{"num_hidden_layers": 15, "hidden_size": 320, "num_attention_heads": 5, "num_key_value_heads": 5, "head_dim": 64, "intermediate_size": 1280, "vocab_size": 2048, "hidden_act": "xielu", "norm": "rmsnorm", "norm_place": "peri", "norm_eps": 1e-07, "positions": "rope", "rope_theta": 244000.0, "rope_fraction": 1.0, "qk_norm": true, "attn_scale": 0.187, "bias": "none", "tie_word_embeddings": true, "parallel_block": false, "extras": ["local attention windows"], "init": "uniform", "init_std_qkv": 0.0171, "init_std_o": 0.00312, "init_std_up": 0.0171, "init_std_down": 0.00312, "optimizer": "muon_variant", "learning_rate": 0.00596, "lr_mult_o": 3.0, "beta1": 0.93, "lr_head": 0.00515, "warmup_steps": 0, "schedule": "cos", "final_lr_fraction": 0.03, "batch_tokens": 65536, "max_seq_len": 512, "doc_mask": true, "train_tokens": 366100000, "max_steps": 5587, "dataset": "wikipedia_en"}
Each number is 500 + 50 x the weight over its row's rms, rounded and kept within 0 to 999. Layers, rows and columns count from 0. Numbers have three digits each. The size before them is the row's rms in percent of the matrix's.

# up: layer 5 MLP up, 1280x320, rms 0.0755, rows 889-908, columns 160-319
# down: layer 5 MLP down (transposed), 1280x320, rms 0.0352, rows 889-908, columns 160-319
up889 100:529491495611453523533502534541379524524536509565573513573539549545419506491515514566523542536539473537555531553478584521483537511519445547505530437462550527508570499632570513500546437479526512492559621429457479463542492457354568564444455518508489517499405460451436500454546633556450568501470529554478446481475434517467577478473539542615469452450515537490480561488507496518478506465525537484485606520473470558530535425530530496567452463509469530473472510593486446520461444479436509
down889 102:524499462497543406567488413514534440383495547481494436591460466520486520509612434448563508539513417518466485498376486422488611494499498524536562480525553535463509522477450605564535487520435575405557477549553510432486468603498556577555443423528506506521463556531491449457559491495474537546420506473492496435449412497559580466495491522590384483538526544442571465478557546544543475597556534552546505604516428546477539419495504500480592437513467539462469582414551480523551481448499488
up890 109:477541536588534491563542566629469520479561529466541532491660503521458511461628462550392484546586491474475382471539451505451483463397498503459523458466473568592496469439449494452478539432472525488551541502560529456562484475510427487474488524423550542427437501567547482521486512422519513543487512501516441450493513430507483536422448466500483541378533499568420457476473478510497514441485480561408561435493480557631544526542518561478550506528542476508561497527496514411522493562489555
down890 105:460545463492556443614499462522463473546418534454391547416455464413557440432460470548534447464517473474463498551515522466563441480524542499528535531530494521542493580449534451502541466498566611510461534481468517592512524489562478597531465491443570402466508505505421511482545551522435545490545442531443558488447538482450495467585518520426541595573506549588603473502492468515612364557456476497470475469598516431483511442557460426586531580515405477499503539462464573498517573445511425
up891 096:512499514498448429613477438505440582510506474545467509531465507485498546491480537465478374403482486482528536477571509589435448447362525505419541538541538488509553470499503452550472466410492529538557506482472546445352413451522561460560475519542498538521491473464377473492477477481646472517583543423495494563521456474474469474535673548470441502400519488459435510495410516484497500501438479530519515548508486466495518499600470477516474364426531514436448530439450477416530447439506554
down891 095:516444531577525507559496510442528495497484482507489498553516502438463417545527472437491514512430505538532499425625507608458509459482522448468395452529533473526515484482560437429481488403488527489515498515406508499429438527458548442401489445517568458498500482461512474562486452432570525495533549494511463566522562510445508589523604497435547435513404453551482540471464542557408539571586566506448496538513430597502398577550473613563560503468585453488441487447458505363606529533422519
up892 108:618544534580468593525550543450470468532586463433394481571507454575549566492482474466535517468532553424507451431553592533576495585478483475512512522515548524486535568461484549514523444564564477520515569527461492599460483458487408368507465427480474478564506455459517515511471492507383380524545528500471483496478523412472548558508521382575541474422542549536523558493455519543525504498522458522524526544474482405480560466431478456623557425477603438505524507593506539544595499489531500
down892 144:563524519478561571389606567465478531576478435586410498457539562498452466581453530507471565538504581523539482468524537565537562491518487530463472511490519458514499525542483490526463486624557471528538663569594529574415510545492511345543547544559487506520508467512468534491543558468535491506472502477414467562534428407495543541544552501435536555461528496478502452484464552505476534464568458349506498498480524476486456440538512507546454504421528533556514468529480559585556531427540424
up893 105:460534606564519465457539544502412531595469484529481515500412456493549525410477526455477501533451549409502517508407514590508456494549509532481498548555478523446581566472455386485467569379489469451445525433462525497415479547442499509469549532408461481471520571445488508464524529510489553497456431509541446436547472554511518472472517464498493503464431473507466510525470497471419546627483437508588528504601470522542514513597500444534480525553492478518601509501573409573499369549531466
down893 102:536507516452505541505431525521541515537535459365564539552521453588534553518446499472555487382546557459409429523496484420491413518489535483444503523426532482522546536535456497615497465493525521520478550498522478538408446522516559414510399453414551492499569644579400547514483509410444483565437464424546531460547505501535618435482499530582470507537494465484446505535555488456537466453531437491570543471482533391415519452546458529543503520482514436464508507482450511605485602534412490
up894 072:566537454507496526407546417541530579505564562528476497472459521547475506517407502428484513425547513549520571448512494479472434507555513541484573431482568468436495509457417516452492455443459462460530436539457489499503413514477570472542381479578495522547475660424523492502512508533457416439545532541520530496543511500536478476525471530487538421521553470509480438550498561558535501420500549475483577525508503581445514443436453472523431543563502553473483486428483609493409463465405552
down894 068:578455533461537499459444491594533513540430512544360527444566471544525553593500420458504536476509404431400471508531479482418485503567420441571532485445542505448456462511501470467449424571416431407461455468505531551531450486521537478529503482436485513505479506504526477601483440428520605482532536479505455508485505435469575600433471496528479547563445473502547476498579418559569484578453447532452459566453519539491574444437559503478499578499431538371555405488476581531491452482534481
up895 109:546546443563495487479514491529474491442569515465488529577607558478451530459540475431488445490525519417640473377497494454566443490469555427444475403555452403416476515507517506510551436474425522511510551454521471627611449515459509459418525446457591541562468484534448450549555536553498442415579456498590403466482492525455504488495420521458534392650489473464476481494515475479534531463562474503488594511533436423493484485455458528548540515520416525637524534570536481608537469506451400
down895 103:483521514515444475461488521528445461458537477610502512610537484452529461477536579488492569468544576497415433490547517416505490483564502593550532398577499564543529508501524509514539512406488567551484494505505446536561489522530486490522581447573472496472586523536532482489519573514456474413516600521483492528464544495445467509510411524538598455483564485444429472497495470497524522496596538596610525456499460560437596468542499515547526535483441563466474478573539566487520540439490497
up896 091:419562587568476532589498541429485502475465487562544446508490549578503405525504419517551590423510469474442514496526387541479456448566487408527476478506512565540452549620514504524560479497524586555416460536525536515517552568490552449511453454534574445476497464466472565462518477474448450590483491464594475451546474456513593352557493494395562526578535426525524480531420492470523487511507515609581518508491462505485481454492438529491498523631573467513496409591504448580447496545485471
down896 093:485431401500604517477461552451530502561528459430523499551473526491520466454443533507475449434412458471481511544497497543524433530556561464543491458451528379418433500507518572548507515468453464530523496410510579417533449434514468496507569490510551505534593435506550490568461436574532533436515555538404553416489578556498415529412468568425595600482522537499573464497470533423530409477550503571495448487407490504478458544542519632537482498407518470463499406514446534501475550482537416
up897 091:491449461484335495513537475459570478425481414596530499459476489499580590420518462466390519500540441420457527417516536528552481484447512539467512478611558409512579593505539578579525448509511447440604476553421542557526437462547483498497521464567526508504529514464432553445496363499533430493536419576448478592505450377497492512447537540517432526476521493510470488602478421560498538453567425539521515497560432435504545471561444425496483448512587508528542553419403506520527470538531542
down897 088:564540486445473544480479503422534549475468519500523543423497447416471477589555499536511598584527450508525412567433433517591518518472427475491553479494412415569484566397550510493559623602460558466469426614398469540517498531429409437482576527478546416541473504544454470416555499443510519498465576582444462580500485528508490505565534424491552477417492535467494517489550486476431538570489498518441511557574530464452453510448442423441466511525450400429484471501590467663492433528416552
up898 091:444419462563529597536418465444498573514541479477458433562547369499515442420432437482468549453442560479468415553443434477477571463479488467521524493518536569556472479547518426398524556534490564496449546482578503577398508505463505441400525475571488518473517441501464554477533555449471503500615467410539420579419475510441565583573486540467518570532498486510461490464409514436459494511518534496461538556524538465535504355432446505550474531447422494569392545568430554569501537524526482
down898 083:484509524438478403447538586427523512535460476539391598435516525460510489479584447500433514569517526592486539505555522494477454473524489524464499448368424458505512489450490425458552531495463520542552501507391476512520516557532526528550430629446573564514544533559531456387450529535486473496472509390463460463492543497570399475412522543500478539483485621496542427490475428473415628461500578497447480407450502550479433573440492518506499481440534470545406468462556477401539447485464467
up899 091:465524561491502448540435452567495503426450463525467539583501491424528517444545452550529482504523428490471477570445440536494507575511436575564450503544488521461481468518483532569400505513471544496471403510497481475459493449502551447553468516470581557508575468500521442403497499438440525473572431579447461420502492499595545521519559444421485543511490457467524558506488576444384496385465491469552591489477438503544552504491506462481437505455496491491561502538579493557516407521499535
down899 093:462521489510473450499494497648401457518551459549571505431486436506436508511584544606526510448545386370499532539536474518532575428569497514421389480556460543520509591577476501450541426589530469489430570486512529479508497491531428497470509496484441539496606426485433502491482457425518496468484460456552563517513509433581508492576521457555455558414481480519434520485506536407567511444522553488501524445506587529461500560505450408591553529473466517551494418427560441544441545501576463
up900 125:495466534492507503485472537552481530536542557546510437479518446472594565445540506485522541554505537537495435556501450361535570553532540442542497473494386545582461396485571407532540424507481535376433441453505533520541505480518472523501545604534514579537512524455500538516585436542588376440430465507497482516476441560463562532527513477422583476513534498609473406515536521552489512461520408532465472600616466513468479439541460491475473428399485420525502476516452502521522564519447529
down900 133:504502497587543533538434520496479582504530465522573514516470464414517431538463602446518494571384547459411484526530571411485491468463437356414462435423490497482468532473518445529525441413521472470555512444528430484453465499535416505565553508606506526567556495556508468495471489485524552454428369476479433460553483576456540506440482517445526455449521468539487583409491445516497625490518412542473555513503566449595525485483463536534488493571536443526412559500551503568529428530550502
up901 094:482411563428636554451493538459521548494439490482481563503497378573543462561529543551551427429448485532479458567499464408562407585492483499466487520475488514558608527457601453539548467420475533442529461552571597486508433490551498453448545364452526448507437498437519563478516531551550412533535553426499559553466482467516549510465455575495567495540513604516506550517414568515543544510474470537438481492536402489555454379568450451524419578519493554530412570482561481545461517548492519
down901 087:526522454517384489517610409512437478518452505519535458534513554475574517524564564455491538481455523549571495470529491556463417558519504453416445549438510445511476599402536540544561618500517482473571566539550557503564519432490549564507471483505533538580580514579480460522469441433605548497441447541527429507476503466576512458453537438560522384498577487565457554512523464511509564515419430509582499421537396509472488517486526522422438493539523505473470448383512483534562495478493489
up902 116:522528466469494543411447539476483539531539448517504570450621545597487492444523471461479459454478598447545523504385456592448521491471624549420480611465474495488499534487509536544489499470530589508461492428473582491519475610428485516490509518490520503513510510547536553491440529535506576477394551498400562461557450552477464494616536426407545483499477557488476592554512437502439520411571475436557551440451488446409562470506467512534442621477512472523453493484434471524559436541472578
down902 149:458450541503591385489469488533476530525548475623561500505512496517503435520555501559450480487434519541473533433559542407466465392549504488527530524546460480551419501467529507497468454468534485445477442476475533377486504480461501474517533570484423515531506518427604542535530492447558504480497526446429427500503494477492468485473539479541574427514476553476564494531444487535540435510518499466541521502500420469477528484466538547564532452394555479518607531484526503564475418460496457
up903 111:503555433517538460543563490503527524493464526530524527466473449391506594529467463568428462451510485460495555536454488544519421495505470491497476490552452443428506514519490459357510450362447501502507467491463404567458479465540513500444454422558521580557395478447486501509435513464496534614512486630430507385579497496450567526512544467436544552545574529598562459536545446559483617455494562511520507468603508551524515449542506511485475509483537546488440504540428451557499470485466563
down903 109:473526512495460425548394545556523512496534497490486519602544538491423464499494487478425462506481430516508489500432454450474391508481544483511515406494490589439522497553404484538486427489458523527410622525429520556558407459521424480528517437433537394469580603464438490482469498522591553420592512522477476569443493508527545484532455482390517490460522429447551476519471530480464443457450644495576553400436483502494488507516484533454493550495490584529468543412470561514559448522519462
up904 104:433442486438470421597512511468444486471427550472550435527480550546503550465478526516529543433469345517520480417487458457466472438478507613576560468479423551462517511495534448531491594510485468532564545592535476581514407494484517542474493556497495525557519533445381466430448453496533606599482517502533503497464469513403572387427585519478399479501463515443537580517554592424511528358455456514534487496499515513460505502446591428466535414549465549513487511473467449439547534511482596
down904 108:488418420494597531545419457421501568471522588558548509545508517485552509455457563503510493632440573509540426508544571500463529515483505521485503499545482587548456539583546539498611568506552508490497464487486470474543476462585386472475485531509459570476534615453444553510506447447555497585454550514519446493616528479482434520576529477607407576521533485517457464536468546479504514589469503477447502525506398407573430499611526487535489513474485545439525413483525461465586470496461539
up905 114:562529474437480403434514573488499536505572417411507569517533449471527481530521557602471483487393566489421475547407490476482488491514510460519546574401416417463591497533438486527461521515429453527525550469539439558490487494600493433597481545591505566556546481510461449570500538496486426484548563503608530515516515514469523524517468448484481489494485588471494462501434422478588465534571501491485427530496581517427553455565489494480474470453469558552361535453503493581478532538454484
down905 116:502527490438388557414592471490511530454544460475481547618495571450530528453545474467527388509555415500472470462438519548512641501426483498525529571486457595584488461541536485483507549529596543508574454534493599525587500436530521429499519516550534540459392508500567465530456418493445528484524494468513445481527471652518526515594503538494475401524523493449467549386459606503526521413439528464557463613513553531504516530485511518502415479520535416485512541497550394488407509494489492
up906 092:479530478481466532499473527437521576477509484514511489486477528477495457536518441402452439560463499473505549451530458399472555502596443535396435468497555534525452471533521477500459509467441489523546419524424473467507575530473541504514458489491488565477485509373516482430545384481496454505510622550506479575499484441519600530576482505466575462423391446527417589504392530438417432512494465425463524487470439518450557506515536518443441593394573452454436556524385404526528552494405598
down906 091:530380535483554459503449490598502525404464412452506503478575521483535381461557551460643568493561551416554509433508517501488505422534472500586471524355507505523591451473586510507462531492597424508478531522535445565406449478500473553507523536523507491569499575462515489540393481531455551521573508491469518387522481536563458369428501448482510568458511429457502516513539489458500401503647499531547495519517471554468566408494481482465400474548531497438397460498422562454531502511516512
up907 078:577487516414564448533491540467395514534431471608518445524569494503520474515472526526527345488473569459389466503465511495523495435554435495398500495524563430491501542579548478515462539521431508470440566520484551479402493527558463537401486479386600507467521513458507582463348511533541545459493497533429524472504478445527539571497485487486558463512439510412496508439572507583562556514425444519543482449515471523461530503509573481499555541493514532376480497507547455518487577432435452
down907 079:455434520530511466521466404469543477533525477442454505461522416579452482484496443534555536482452501505500485494580482429519474507529475480465507428449445535494514402550380609519553501501489396508513441565381506504528471497507451509523407558491404471445402398532459469531539457542464515542538466476506522514517526531526452462518577515575477474437578502485511481624512489416406499534499416428432510490458474454469444511405365460504514549505480569502478544505513556496425558593438484
up908 123:474490485546567562436535593473410528542477534534451569464543519465498512537557535413563467510495431376454564471526468574480520435516551561462549468451423519548491520466471512551571509509575487532544537491579545458539415572535553483556445495488525524475497549437499583560523529471501469510502499459384436456478502543441473454545467454519486500481524593476412558528467471455471486412479481502494489641524438492454577534465480498553454474447640473431496585487518467531441442573620528
down908 125:548499503566453538470537457484531497457571608487507448528499569474467399446372490465497578569549508490518495474579534529436511417546560515470509466514581539512502593429494480547502526412563584539488480509462493427523495488482502545553458506448450444467503495512508468512494491529535403523580538497538548512496456471440509403488494533483549481504459477444488480537490634595557488501446486630531441509529376397471488506533482490429543429487592558562469473559512548452537542530498539